Each number is 128 + 32 x the weight over its row's rms, rounded and kept within 0 to 255. Layers, rows and columns count from 0. Numbers have three digits each. The size before them is the row's rms in percent of the matrix's.

# layer 3 MLP up, 512x192, rms 0.15, rows 408-479, columns 128-191
084:147092157072096084139155160127121050089097132122088084138127146094083039161151145114143162107136148107115160167118127169145161109163093126136157192115155174092076058142124125115083116130181077
102:097193075154109138105145131147095179096165169172170135110103083073155087138115158105124117180047106142120174040193151090126093125118123120083107063138142117128151136116117139165133116173145165
095:086114108095169164128116140144214152125161137139172112169176049157129108071153174105128128177197158130140140121108087086154126104108142164037138074071144135152120112145141172173169131080104143
093:122148109102105117118144072076097043101106123154140166151084096164049143098067142156124104090140113098105068126100134150146127140093109143063186139117140187135068164114069101112177156140095095
105:098095151146168142086087155116141119128171170210073075111153133125094144123132121113118116132138140131144116117137071129169085159129170147127156101132118146152155132127190070146149157173093137
105:086087136143137164103068120045129168131101161131122151064135092154114163124076172167175112114143139109130211121129089147164136191181122118140155174102157119173104128129196149098128090195135066
106:104172128141141148142160130104165152094141128100137150133141101136179121124130121114138140184180136131136090143150150131154102101145133159094102141150128136129110055187107143118053175116193181
105:119133162088140168099150139108128117112174136115117166153099097125147095144132123036121144138118100110091004117151161146118138140179102139139105090089156148130119156141171138141097119205133147
096:148152098126121113086128164071071120107109174143119164086107083122121135128098090123109102131176134132143130136102139151112172162108080114176137081135113134124147183143049162099073098116104079
117:107110156099136124178137133123163137163156176153110058092140155138149134156072123133127159133098126117126139087095157172137169039128137065136144136075141186130116157104130152113119072167094144
092:092181125137146060174167144121102170101116116133151126160119102156136088194116157139176127119087165143121099160133152142166110109123150087147116151115140157079156083183119156178152142137138168
101:166070139097136068111102163054110119182117064150141101072145082139188103148100099099077112119127144153138159123091117111115137175168088165166131122148115082156179076166106093100123178106153137
106:098143102141124082126100072096151158114108125160141103149075142152145175172172089064089117100150085173126100175114096153121128140139118168102118121092139092101148130103100159169170112127152137
110:152126138092118121107102077132150125135162103150126112072104131153108098082136049187116098119135082101125192126049145104152123176127161109143118169159135145113078127106167145137115119111105151
095:133107094107194117098171171098134137122135160097184100095096125151127169103142137145116141139131128106102203125115090151145135082069113157118186161116136230126152154145133089049080128114048187
096:145094137128123123170161168145078104181128158085149113107108152136116148143107099154109159167121145123092113098061144126089144124090138148174141144229151153173118089148092118137120152077121110
109:076130076114110133160076145184148123150114098128202112145132106139102092117136205189101152135157151101101106099132115154066169153189138105151125126107170134115114110112109073147134140093157175
094:153154144154193153203168143147114118143147149121115148174173109120089105105160179121102120157126041111179121122102150105114108077116178163054087135100111019164130068090140122121186064095148101
103:100079079056129161200106169129119096109145105118097142159147145103130119135144075122069156164105143126112115127113123099143087149142123197097146111124064133132091119124186095100163142147134167
096:118105162116104160122118089150152125105182107144138140118167143083163122166082078116206098165088102155117085113139179119149104121099092063105083143138168109133111119098094135144149147094118102
095:070136116096059109100106098119119090088075130111082116098170153115155150099129107102142107170142126176187062141097158155158099111101151097131107152134133106162119185084137163119161083180143094
098:132172137100103092105159106158078134125180098135125132151142175136115090135117067173156145169070093136103174112145135079122140113052154099160134112096132115085178157072084094102131129119099084
107:170118157137137180106121082166159142125099144135146143154091153050121159152131121126162169176137102146122117146181143096199113192203150109125131108097108131115117055033148052140119125124120132
103:136117115130111142068137115208116134121136197138128065122152111131148149136084190142075122150167138144129150125249112209128158119143120121111095117067128121147124119078097133067104115130103100
089:121191073097129083088154129123143158116164133127074131099062106143138137121157103079091180124184073127091129198072137124159193087194068146143129117138132116098202179167096122126126176193114161
101:100156113123193158058123123101146103175115127136085162123132103139069087118128176079137054151125134123093086111147117138168106140158149101128123203100133149122127154136101181156093140170164090
093:194119151090150171104132122088131154177164136095117086137114097161160136148109149116099067071147113177185124095142165154146136219152062082083069121086121134165106069141146065084161135165099095
100:163137158122123166132155148142169173068180131095120156141080159177139157193112144142142140076131108119094141098143128155115147068155118129132091114178130089164120085100098112080138158138134085
101:174126164185178135088169047133107129132180099115113123132111103117145091103129119132182180097136138113137130142124105185158094128090147121185046064121190162169130178141190162113118127170166117
091:134082122175138188089092121114140109125191113118201114183200119125161125127140118161118144156113123132122124176088181172150139177179101150129144112121152152104111097093113135138081118068069145
101:107198122133229125156145146168147213104177141173164162124137151178150158136119155174173060141136171155127114128141148115178089111195156129115139161150115129081143119098197083161134140131087164
095:185140108116177127067115096154084144134128134124120138155143095096209153114140116117202134066169045118094173092084106097123187113095100075127102103047157122184130155139109144162144073175119135
105:068147101086080128106099152127173187180135142140123166046070173134135117162184122114114145107068086110132125142115125068112093142118128120123153156091169135131122096115135088161128103136157101
105:172161147104171156136098102191107105146174116100063139141183123087127153096152114158165145179132210135152097137130116100142136088062153144169187103141070127065134106102186144147157141095058151
095:153115147105148151078088119155131086075101141118165120180163191124146128130140129128108096101165126079078126138126161161187132121141123133144152094121065090124085128099171137151053149162105122
094:105117129121124151170093092129188165216129136141138154109118143136095080108087139145146148098115114117095127154189072165151142127081124168044172142117115155074106116127118084159091129181132091
099:121117125098200126117156130162111100135117147095138131122126176119097116172112174129134061133140156139163105163115108117105146168121192135114097111138118154099084121140120139177152130114205117
102:132148150107110109176148078148098134131175060160158148101178074102113110070119136098143140122169145124124156151178125165119196129157113137148113131151163087165134090135145153136137104135075128
094:144118125100147155069104168070095084080158153183127127150135068098102165163113152135095097108116146079109109137171085163136129146032159133124090141163133115146135128136138103122101113180119160
108:169145161156135164071133106094108192128108138172184142154177173110082143073165080134120190151082154117113137141107138108135143144105126103106159130081086179141190085096108139118205145110088180
096:142192143126126140165165104089154193164169149184173129156144126092136135133134168134103149140164126121154109097113081108112075123140080098109082083104052099135103138135112099098163133143135122
096:123070133094092125148089132151121136091207092144152180145108136138150066139166094152193181148117130088135208101128128099095178101155160154115125120063076147094138126101137124091136125120186125
105:195167134106131120122114146148114117121191133175128159128121153161155094131061135123132174186096072139150152218152133131117085085145117161148135144118154118100150116136083085118068129140129182
097:169150133098152109134179104125090122139155142130101175106169093135092082182170099126097128132148155147161079128091140191103113133161169092106077088074148136136118081133150103081093127163088131
110:136151045095113105137161163078114168138072067155147107127158125073103142181126170141171128141068147074125089073089091122125082126073146126035093070150117128130115161114152080112167151164133112
107:117146135156133061173109130118184146025225150099150152187110131166196120113119099115114085106078045097138105148122125105097108096113130102132181111109135166098153106136092150126104152107136118
098:132190124029099108147117174077161068138107098152167155105129099123171115089122051148129103094146132105167112115096105138102108142150094068161143190167118131081174144130061136121088129154187171
095:165150133141166148118121146114153167078144106125137132053192125097087130152140178070182146177149126164130099133116133150081109130137141084176121163128155116172169084144146129090137143091127164
098:133151139107109127098122093064147187133105098093140190146119094202118127091167147198094084141177156146132164157172077132105099152108130159105097140098112159155112112100129118116168083167137082
111:123129111150160099112106084088109152100084147111117119130153186150138141090125193081132112137189117117135117133165129203110140153099118118141186088086187142141138136143159144140099150082115101
105:131183101118141131233092147118204096108165097113118157121079125112175115140134067071145128197179088199171132108102155111108184133089132106151124054101153157108159112120140091144116154112104148
112:127104126184134155116040176107116101069095143112128122141101152069175115162074106088165193138133098169127116154138146123135160156181100099107097147164035090154180085122150166126102134136170140
093:130117110074175123181169122097115111163171152083200167072129144204123109116095074144152104081160156148108120093121145141093057116126141175147172151078108148106110110113172180112089190126092122
092:117127122117133130101177158117119193083141132128170145149118107150145149098107102158224170157145107119197141123165182128174134162167154095099182131156106121124119093149154142163142137089105146
092:128181121134090181112117106160142120100154100129121107108118075095148075120137072169169161177104101148130131164130165131089143125092101177147154109141183074115129080146121069115126110164120139
100:164145113134125062079189186147152132157168124145120084060155119121093124151153097187100145073168127133144110085121081163152112115137149099140159180106112059101125127092156061135168139159116134
099:118107136096121171161111136095116094158122175141200062131178167084107135179179146087075068107085150113107093181102111174135090133117058139211092110196158131107117147087120140157042157151088098
101:123113114151164113125084141130048145169121128090089094118138158133085149103156140155094107088146116135190098095165095128112102131195139146129054111108108182151131058132149155138130148157190095
092:082161171127140112109186107096155138096091151157126143131146154150170116164132136145119142154133168141117137161130164165171101139167111117122164141155112169105114201080053096149087151178139127
110:127121146086104187089126136146133125099165138145086145096138151085148121122125120164102155156094111110087070121179149100103161093131155107135158095091121154130154125150105064096117127125121155
110:111099110102116188127119099159090155143182114086205138157116155152094109131132144074176140114129111108164118134150071118136102130178172119115149126093110127195126110138094192163121172124126090
109:112094106106164130116107153108140102079164125152167108101036109105131151115125115101140125154067075095130198113123177117126115166136158157119155071115119092114123090129110110139112185151138172
104:160135129158142145173106156198083136072118163154133110155118208149110173096144147080100090200127113135158075137151162157143117102112134131088044164091104149167107054110088086085077162083127112
127:073186113060130095139132142142121179210133133132144088116128139154080121121153149112112139093146127141103162099168141191170149151215137147161177115142138173050124152150108183045034145184127075
094:092100082144120143127081155134176088166063174092088071076132071114111137113165113108112126116104123156115123173101141129185132145179179101143099062101115140116150125089168114082125164084136110
092:126064172105132097073095140146147135139098082133086133096163109142164131178124148085145140117144111124085127091173144132162121115134110092156173174150127134132091118153130121162155129067130114
100:136218157121087116135063144131116058095092133176148094113101154183061112111084137119138131130092134095096150137184090135165110143138160092153101156108145094126123105142152152135117134159096117
106:132073142116147127144161171132137145101100118110152121157169109146110144113156093142123116071071082063115111158094137115118116160078055083147113176143146100116104114133090207119088140096148141
109:097133146115123128187103125155177142118127146121081160080078121121085133191158143152160130159137104103147156135179132171107124149158086109134114148044112148160111103086157172145153074145167148
091:144140148092154146088163148096122093145162103192169128139118062134091134121130136126160086135055115191122151137087182176137149078141143141096141151169189142155111117148115118074105170122121157
098:144111098108142115183079088076128104128135148167126086096166140129150159049138131079126044091095120114139145143174146125068115125113144144090137128118165155136110165146176165109077179147122168
110:110073067135103172086152133161141098111147174146193161210115164101092117095140178133083135124193137072165111090089170165118116111076154170133173094143120148117150151109136158068102136132119083
# layer 3 MLP down (transposed), 512x192, rms 0.137, rows 408-478, columns 128-191
099:142104144096111153085122164115144103119122187076157134132219066159111132116088158111105112069107086160154148110153129138139154125149165163100124144127143128113078115165087043165135162120135157
100:123070158119155047111147156129140128145113116154138108116175123125073138067094172172161099124162123134123117131132164175108090125127155198134120152111129149151156051131136140174117105126048066
101:081156135139163093172167134115188144156220150151109119096100173126134163149103057081116075130171134123126089150112181167146090113092137123110076082147140062119114158113152176131168149119164176
096:158180116119129137082131093130092079102072108111143083147208174102126150154132119151151110154089129091140134138112183135118139115140135151157098111156155142142122113111109152136169095095100167
106:096122097140147159162108141120186115116076165172152171100103064153158113140133116101105115112127122167163158196147171100092135125102081174129087161124124165143129136161124171116069118060147160
103:056106106139114144172127151123147134162105124130104129181100162151107134110127062118144157113103132136169128146134109145117060111107162156168119128114077151128150178112169166141184103117133129
097:120101141144147105120091160132153150182112142132135190119085180150172071135127105123154132114111119144096108076144115116150175119152152111138162207165136162133205071077187111066140103181083104
106:127108088080048081134114100148217139187146092117130176155122092095131122187109080033140163137109123157157112115094126143143048127112132183113134148145119158153137119081112150093135184143128127
100:149178095128164141091136082099106178079167089041155137082131156118133077156158052106111121091148092127184153132120097106097108111141145050155102109158127134130088123066156134123088096130190143
107:065139117149150132116127144183098134089109040082185119122107143122106156120168161132146109142123130155098089174103087086123132196133097137098071123197081052108170144150128139148152151157160107
093:172123134184064180091131127109182106184104134079177141119146105156132161176139123136115099147185145130183118145062139118125076082128160156150110144182140110160145162170164115113167093128150064
094:087156166182141177160096134141058171094153109099141180126155111108151142156144116136130133094185117104143146153120095137094124132095148125072106103168103186174138119113125117113142093148094128
099:185113148111155152133096125072205160120168140136129115125119127140174121185117102131146048116076168144130132118149142146182184086093163144141085189070144163187130178057101083122122130141167145
093:109118184104172115172043128128158081132094128138148171159124127139209100121115127105133191109096105113134143169126153045108103200137180117088127145147126085143164119162161129089144174133132181
100:177123148152106160121215176147038081145157123161111136098138142096127151126178182142174059105116147131174128114121154142155154138113125145153127071147200148090074109134166040119190115173101119
094:150170153091070143161153101135144133100160138120100109168118115089102132163142117148163074132115129145158148092131107106076101116101107166090118069168126096093133102056145181128123155114135104
103:131148099088104105146092146152086069186130108136165086159138082060155159169070134110099183080113123118136100118157179148126150191154142119139105107084129120119119145051123098147167116105096158
104:103095110150081153122107130145088109146132163194131107131131139050137093129107122150140123107129190163118074133147118129058187103140112131114136143150107140085143144191147109088126120150070143
100:122117074085125116130159110133089144111132095136099094143107133159130154145158115087184129196187153150125114117125127119111081093153163147146098088095157079176160128099213089108136115154111149
102:148138122143075119133091181124162094101225157174131109148131137131129135141079108154128106164142157162162115125131140143176140167124106095120119063120132105098141128145119099108142107108127173
097:186130105178113126125123144143101114145155072142115103146162154147140203131100146166128118169099114091220086183159079105142163170126142127105156122131123131114127162095149151123078127080102146
099:128178104063060103094155130127149106145142074098137114154112119121192156112139149079091140069094143173139172087127102077171088113129155152173144127178137105100086120081153144160074120129191069
101:131120137126159106142184186062033121122151192104108099150090175176102147150166156177121095087200081129068084094154129099133125099128101137133085145137136108167143118128103110083097133099119110
106:158160128131092116111183068094145093076106091118076146119196083104150149101138178152144081146138128130151105106083101139097139089129120181179117110128162119124139119115092189133114126108140091
084:150123199153147108123101144150069139156147115134151109114120153062133089131124162110133051105129134085154158119166106084038108145113110114120134142180122151178100070076116135117079068108165128
096:138136143158194166160145179102134112128180163060144198067113137173118088120123187070154170167146142117129136106140140088090090113138088180127139116159175186169155139122095142140034122153121152
094:105039183128100112145109139169078134174131104085145171126141145136106090176081139159132099103117108169103155055148152137085127138130105176136087122121083097100118126120097146138142068119086123
103:086093144147125147147119143154190182152146168135084193144128114127108118147151120157168112130126122114075114139118111136130144163132122119117149159183141084160123150186163114112195199101109088
103:206110147105149169065151105082140162144159188150162115095115139131133179127143178091154138167118089067121120098153136018097124126125148124145154127139122201099065149116135060135062154136095117
093:126147145198184112170100154092153108080079199117114184115101117126142103100144137141090146154150124121099132137130084072083172153079147114073197123103081107154186162121133137091104154208148097
095:106141113161127107157113109078222149114108142151133117147143107159160146150096133176155117172110119139138147131140103139125143141153147120124139137137163220154215139116140093144112070107129146
099:155160141171146098111131134177113130126154119132116084144087121104109120104132126099135148143092123078164101137215161127118120135095169172134100075121189149138179149118134089099183166118098121
103:157118125080127106163170082174152138133169099157093067163144106183090135123123072136155131135051200108138159100138123146174159154169149139115176110151174134155075144122166130174121155156152128
099:176155139123118109128111083168031126132108121142083089144087096123071205119154156144108140131148107120129195087091157132151158105151104082134090098146081155150113119149130202119148100140165149
098:142148172090106117088166100115070132160142089150136158113117129094137150095130066088107119130061083084198098135107150131107087116127152167117119169111089191165068130150091056166108137127163128
089:172125125188183151116195131110095155138149111101191121145137203094153152075079101134076159189119119114137108136090122121117125109116084102101096122127085167078130129125129129091153112134114115
103:111126116125138130112187132121092155120082151178153121113134054107128167082127087150152133065131070087083165129136159123119168198052087100167145125105118131091112078097133138121183166142117119
093:082098115169102098092159125166046124190125153091077109117124149153156113114126137064095140098134139129147119088064097155147069129159176114132166145097144151062145114122128135107164126175187147
096:173115152100116074119142098104059103128100120139090162119135109181162153131138130079095124162153137121108119130107185104134123177150075152155127149112115121153155122122181098124098113141128132
104:146116121108082124150122149143138093133104141133073126070140092146092151100166148099101107188116132112138107144129086098144129148127146185157121136119163118093167148201090148073039111100159101
103:129090052128153162158116176132176068132137127147110082122065130141144111150142168136132114178155155154105168135183146104080151191115066163103163147081077131066109090140167082103111181150129119
101:142125112106120109150107152205111118100150094054110115101166074105141146147097143124112095149141092096156155144123147105161130115108172115077115136089185130163131141117106091144087201112169136
101:091095113082115148160170202160104119153148105167117127175106157127095146149167094187118114124139192115128142091144140124116126120131114090150121121096122138087097091156117128121145159085147142
106:105156103123133124122075158143142090080124149150152134116100187103108159153150108151115134157066113098127081128143126111133108145142103155143091160128176107140122118140174090153085106168163122
103:185098161155165088160044098128034102058117100101131131125131199137158103116099117169184160135135164126131091118125124098065118109152120120067102115096119090122139102155114142117199138129117158
103:190156130123133120164119135182058130160107037060111147133131135122179155081175134169158076109193173138121126157127107194138108132112144176122126084100113097121139149063156122144122152130149126
094:162128090127128166162093155090109158150103136141136169126092173190147105166111131122092158178128143081119143097155155147079154185164075169098090123102142122166149109110137104130074127142148114
096:115184136090085140117150103168095121076123104135148097106149113109165147144136143167119104109116184091117160198114162183119130041122133128178068154143195126154139159170118157112104135111164074
100:114137061157168095127193143104128141145099131116155093064197111129089132151118124170144105131192138109101145129167149126160172117107102092099123129107140094116107081145069159099121091095086113
106:165117062149134091125149127108124080070110123132121085123116180052147094107180132144145164118118176127114134163141125119124084147141148121091066116133081097135143155142161166089150095166108126
108:080109164175129119062133143188109124140101114113127130103158106059132081091047198107114163150129094128075092122122114099142171123129162158145159133141141155084094108204138143120145055163084161
101:128122115096122121120194107116129153121100125157119095106126106161071149092144071135081083112124089120131143095099129196148099134135163168123120083071193157145059050100118148118146175132113107
097:132153159123135132126060063127082130098159124129180085090153191137140144148156178092134176162132117090150085110128111072127169129168182153088156142068114182117167099130125106114142140117121122
093:148178095121118102052009140129158100043114110126087119145160167187158141073144162131123180095145113073110143115153090176129190143131111132166142074106151134147079140135136073100148109138151123
097:149117130112137105089107158159141102211074141136125137135125142095184133190200151185091085138135127139123105160144133122161118142125076139134142099130125132122145163164131162071136139060116082
100:107123168149067106240184175103157148111096144150132156126098161113093122151151160244155100124181094116118072164094141120093141109139163131129133223117118085117100182107145116124139097148096181
102:145098086095102133115104095136122081109128110132172171131136134139127087151142126151061156090225094089100160092111119143121124048114175088152167128141111120103067140157152152140148093094182210
102:092106065149104114141116161153221179116146162102129137128146180101068109165158128104151105127141169173130142077129104127122079091091162143112133115113149141149107122118178118086117171134158120
101:181072157109134137135129098182111112092133134109117131186082133072129145147120070147086141132138150129148112124114165149115107113139088136092147089173145145109155095095134095135137177113133125
110:145184208137063153150116067118133096164086079109141099130141177119180170131117134142118142149120164090150129106114137144123129123179104174143182084137142060085111110112172110110128116108170137
100:132133158085143127104069153122140125176124085161182120113137068138132087112086147066089160137111078127097132184104171139157109162157087125138136149158088149207111204169120136081150158106095140
109:098123082140136138158152171119131118157053137072097149144144180176176151081171145141154130137165172125121098122098101146162125102140088171175102147077141076107135105137125111124074091145099131
101:137165131106127130126107139119216105083104184093131215150088105149122127181100099095124061135158124117108097127130100182163119134174157116093151223173107136117170101090125104041146116141103057
101:131095165131126126106133084141044091119092106153150093136102088127111144161103064153123076130107113122164091168119133141083113157103135066153160133129131182144134085132160105124148104088112137
097:168123130047138183150159117147151092137093128127100107140170112138092090183108052072120116174092125168128112175122169137109121071127169110173120158069144116206091134137109165110093147147142116
101:083122106182138173183130133113088124171137189179170123193104164108142143085118118130134180145085145135110163113105133126093173156160184115130146051121101159110163120138192186116158126130118148
100:122144136129160144117098162127067110129146179148144084143145140125102135143149077113082178043150129152135133194124135115106103137104138072090140089135109084150097146161116108167137152117109120
108:134155065120159110139059168125108108125154136132142111147133120097152049172136130091126128124133165175071116152158149114162111102115181141124144135125111162154128145138164134082184143159114115
112:091166150161137144126163161131098117124112144138176124124096126116069121129147128138145099084087099106064149089149169153154101170117171077178119184125166110148142126061073067119117169101126083
100:093127147147173164119098127147063173100144153106111114153125204119162133209146104073140116104208147110130158128124081159147081155112126154130103157124109143141156108094125140130202129205146142
095:108167144109106126121139079150166142159130127108130182070132185085146130141097106076132107125167165205183101143113092166155131173158108101079103153120117081119163127128127056167163071175110173
# layer 3 MLP gate, 512x192, rms 0.156, rows 409-479, columns 128-191
104:157124094070157099102137123122076170126077139112100138115168166168134122064122114129185132136020170122102174119126069152089112139073142126110150144116082073098120209102205119162108050152161161
095:092126146116049135142143155140123133120174202103098188106136128111102144146156106159162159093135123118069155137106137108149174127140164107108099186090135167109089142109155139147143116145139128
100:113128109107108115115101175139111118207112183085093141146101136142122160104082128168149168166153097115153120108133109106141124102169034132157102113152119113127171068112063106195150144130129087
110:085142155098112127126145167208117127126182088105098180099146146064124084088148148148121104171146128103132107103118121133088145153160174108141122182157179036119188092127117190162117092154121125
104:122097069125123151134134103139163149074118115183188102169105103147148134142134114161150092116136146140147104131149139159121121194101083180166094143113118145085124140129143133119142089161135141
104:151132170076110096157027144115054095117101139149173147144180093110100134108183125098099142045128066159153165138107152126132070112161149120139126159110109179184097099095103099124170176117131180
105:127126126076106189191184088141172110113171040156107116144114120146144175154095093132189141181148103103143100138128134141116042128111125143139130095150181056119135133088172144136121127110175189
093:166115114132111094154147155074167184139202093053160082108165164103149141178126099133078134153174081138139154088090104083144151135102071095130110131132129093155117175105101124078105122165136087
106:210104132111087125188143164093114140130108170139081121121142081138135126111107134117108089092090122154123124149104122190137152057125181111154150126103146163124099143039158115113145095156123179
087:114086135113068145126062069082159124130162168152091063137162102100088114133126139163056141106161154088131152132069129118138135122124161185043156118154222159095082177114041108095127117086112177
101:103191071150111101084159135097150196096106148149115131090158150138156148123085146142082063086095089092120123104076090179119086118097132181122121094091111186155160076142081185150136089129141115
094:175142165137141131063133122088079208132081122103105140164190128092120134112072128145087119153180105144168100142113112127106073185077111193129140104089155157122112078110167154129164140192084187
106:135164123181173205107149145156127196109045118193081133098164166108065119087157076143142085071139119114166100101102092101117098102103063157146189141068116077108169118146092188153034068175149093
107:123070122122133094081123074078142153071103128106128131169102131115032126114108072090111138114197161143179171145089119166044114148139166134087073140109131162132146119152154146144168125141150148
101:148108085113102134141109139150111096140137140102122126157117141078106157078121074120148128148124151142054122187140072160111112070190141157130122126156145175125144078159077123085131114088073137
109:117130178122126088127153144125160111178103136097099152077111156137126151145112126086120145132099112176155149108123103098136117125119095150205143137130048093135143060132127096071096107115141124
099:133117164178115179102131113087132127066207112113068139066156095090091133113098118089115097104063184070120196124145136105104149094114106134137112123145094128116176115102144087128086087125166084
100:166128148089148157166146108182126111171125138137192112127144079121141153125061140111160083105156093159132091089158094112117155079055138110154118099124135068169135121167113119063162142117151136
096:122130113183111135154124136121125139181061162132108140122064099118105195164097132120082148132157121138141128170118057141169130158124101180168168156158115142045115160114102127181135165124149103
093:058132108128168154133105105109144107132051097115174156171137069135131149110135140164203105091090130203117176126151085124092170103137192132120130159157116129107131133060180119182124129140171129
093:138148056121066102142148191107077130110131128070121099070079132098087103109128094139118076151130147100127089172190116114165179138126152137092133087153128175138165038081110154079154131128083114
111:146089136099113138124180166179028083129099128135086151124163169169126158089148119108123155078150204115172079108156108129131114138183143165188137115109121198189172119139118127136122170124113099
099:121142098140147061141118122076101170077145135147097113094117155136076127098073161113159137026112100102113128152117115161090120134129151099169126076112154143105182155121101112117117167178155091
080:114135077131076162138175168144192136080163168153098172181154147080069146118137110112140142121094158154117117145138103113139181099088136077126213087106118125118095146074132070158106215153156143
102:102107112129137145138088120145149121157162091109153102141143056136095132128141138140118156094099109126112140119091130130097099140160148115182201051101133068144105177129144107128161125142123079
094:181204136094171152139122164134168136136162078138214090186129121165116135121109132128095112151130170121184125154150127096136147148198136128100080075160125163154117144116152124108127230118105128
108:094130138118115128097099105097136145190133145123127040134174180125127145129082110060108109097164149163164131149114130088135177097097166156179180152126137112145154157133127179148050105135101120
102:083130118068087099060144114180128123168121145102197109120106137118082115136125137159168136128113155161098065134102080108111145076086162115119158151119108106117076106042091135131096120101151121
093:076137190150138155124114121118158150158087106114152077121096098047178126122141135102091116169135091180143084130134119155101164145090132089138083128138141143159087128101131119132049139143211147
098:153147150151163134118140140105119144166178145181157078141129131154145122102098117138101101136137074102099123126141146101169090155055136158142126169079113088150186125170131158121060137093085192
096:099111069177130126083113110051087124138075081120147074157116114090141102106189075093148173074129134075137080132100143123144137143151184096166159117111183170130130138122095157134111143123093110
112:144127095154114085074109126113154142112115138103101147126044147089077133129122124132151125120125113123137155143070101138092076099115146085121136097138154148137104192110120101128134084142115174
101:110110173160167132122088138167081090113092138157142110156111103125124173204153148136107150176113092160157142153138146198142121143159110117145128114140142137175141060155215132118111185216135148
100:161158143188132124144140116086166086141159100171125100154154178100109091139124148086099147102124154141166139092130180161133066174042124061144085061088058120169145164141138139067110173104127113
092:150135123189090137159173165124145113131188090090140077199139098084133160174130137186105084219115149174141114164134128160103115130148139131112167140135158158132080120121204168193109102139109130
107:116136093065093145086168131091191168103128132138103099103099128155116103138145098141144140121055093129099087097125075114115125153144123146106153166177125164116114174128101101110140116177152121
097:130125138174113134093135129168127113123158136161109128126115152113135138171122128125135203092121073134167104156107134074137118137159083084121101108092147082079146138190082105134096106164118204
097:149123134164130133123105187095127070128157131122209083102184111061114145209111098094139129114090194176154091078136145173089106117091153130151210116114086140121098109117121106137113093085108133
104:117159111106114081104190099097171090124117146135134111113132113136169141145061159132118140075183167166120205146098132171152103095126156123134155161134061130160159139113112123131182144070150156
101:192106192119088160133136172119145095104091133141151114157127098119099130136140138132169145121138123145132088138112118121134118089150156165130110158064120076075124085154121154084166097135132176
100:098120105114119147133108107112083159177071134101139098121163157149166117133111174114087085084118131165065111097076156121119159098135082170111185160171151096174132117164089130170145202126144187
105:213119124120121167112094138139105098182102102175145096190098134158103119060100103093082169166100127095135122095117139067095108125131085143120101138054154154106157133068111126140120093124091154
106:107142103147118103170122154130096148116126131069153150164162125197118096117113120123165139112122136113109098161097094124151162120200220194081132083136081092155074103156142162130142144125139155
111:074172172075112163142084161097146141149149140159150151151157119143111162105182166121188065116110077070112159134084105170169092126160117146160147130107165139129140160135134129126102100123180135
104:206123101175129169079131134078103155160046095165119084131123122118096104140161123127156130122125132136115100110159098100101051136108124094114146162128174147036124112210182185161178108093142204
094:132211186104140165121132161071148133126172147127171101080147142135152080116097116140144138091207146126121135145131106084130081163183107163183162092106113083096183076133130117137093149152117171
088:148155128168165174095134156134142156120110138120200128147129158139132155106123143173113081143126154122137107143141113124144121169122142097085140109142169117116165088106191160101156071124089098
102:119153109127168080114133116095162141097138182099094166140145103202151134094177075100091061138125138088148142077154086116117147136207156156127151152073138127109079096116146163154169092148147111
109:125119127101095077093112104144077119116102149102105135156111136152093092045196141040083100103155145121118120154095056128113162156116098121081065129109117119134126136130176172159156148103106076
117:081109126089130148065218124148143123129124103139127207174070128147133103163099128130101160078159133130111141146127091131070129149171165169047183098098133136095129061082137142086132100138110111
107:144095093143050198157188155074114129162142117144135108117122151118107133139154134114102086115115096137139156139107100181103103149133136121116176123106194148108076081111142153163134164090118126
094:151165135154162084094147081140083187094127062154140160142135182107070076149104171168150160143126121116125125105158087156166068118081093166119136079101177094109111073091077121079097093153102155
091:117101093132101150151093134179124151088184096166110183146111153082128114125124141105117122104134092131162132100150131117137072199130140114150109179212181138098132146114112082119108157094119102
093:124190108117090125123125090156137129073148071137149143124156059092096141102164065148127158207121092108123144150131102103142133156173159114092115128112125077164143098126112139169107148127170161
098:137120108149138113051084138132074136151183116113126135125140098133138100107137054057038131138141162186170138125141129173104099158102150124143007160183137145118156125139092143130137149114092040
092:124174136175137169137160150121070104106107082176095153177145126173086139097136111123120191117076184106168100143122177139130159135192141120123135099145163141180128115121108147103125103182142156
096:194115133149169091132146063094147099113133135115143104163174099136153125139050116124106117135151122105108101159162183136205132118022106113115152165107082098149102103147138117167118095082086116
096:126122150175106105152134105115148129116113110124104099097125114113164100111157178147185125165175116099176093044179120114092099074147168114137122135210131157149203154153147139136140104114103123
104:162109095157101128145180139147185141066117100143117119130103041136132157159140067167129231123118157150090158149136088146141127120163090177119141129079135145090131129140138084085137145111054137
111:142112169167174083129177111103165098122123161117137151166175122130131092086139131175093122103170151184171061072143140128104100123183092115142130131121131148129127086158176132121136175103146122
096:098120117104102096065170083135149136112143109227084093168111092190128106177175090135128071102106129116132170107080068158123153101157159040129119139147201150134126149158142088201133143119146116
108:147172190130145132162165102139164137137078150122089144119144154121138110133168110121142094116124128132111123137095146138141131129127125174113155092065129087168144087145154120088095116156109161
125:134115126171113144154185121091101100158082173177177100115101164112165076175120062127106132145152176188164135142097146147097139145146155175141090113147146149146111127128112110116065137084147082
100:135128132220075107100114111134072124149088056210166117163126146077138086097160084122173184078151083126172186114117111145097122135112131172142137161144153182122180160086121193109126056114117123
095:115121149089090124140128203096124132130098119108149140150124131162140155141098099151140143125108069209139128097064101059149172096149155152171125122100128130147162094116137179119184071022154110
100:084135166137148092159168127184144144153096132152136147145157145034144120114161183100060131121117156178121184195147133168160155149101111165147122141108137106149132050117138102109131120085130127
106:120162106148155099118086134081171132076128137098128166105148130153099123132129179121114141116173157158088110151167115153157108118097158190152135175111066224143108110092160138098174125165144108
112:096131053190081172106129114113129116112095090117145112081105134126110138114156100126101125171138139096086131185190093153129057119110095135122192158165102139175137139122121106127091098091137092
091:122163105134112131117203165145082145117175127083147088112087077139110160117113125110175178173145145133123126128086142126188204183123132141059143141174068156098145075088153133143104151168125136
091:130096141094143095126119087136118135073062090158147083188107210095150146153200162139163068117129101114099094190143128145170133130138164024187136076077069187060102105103139133110112122088125124
109:199064073119132127062130118112117109111062137131119126147129112154124176139117147169093084118116103098120154154140120071127027127092139149105147170122109143147153153127169110145150105143227171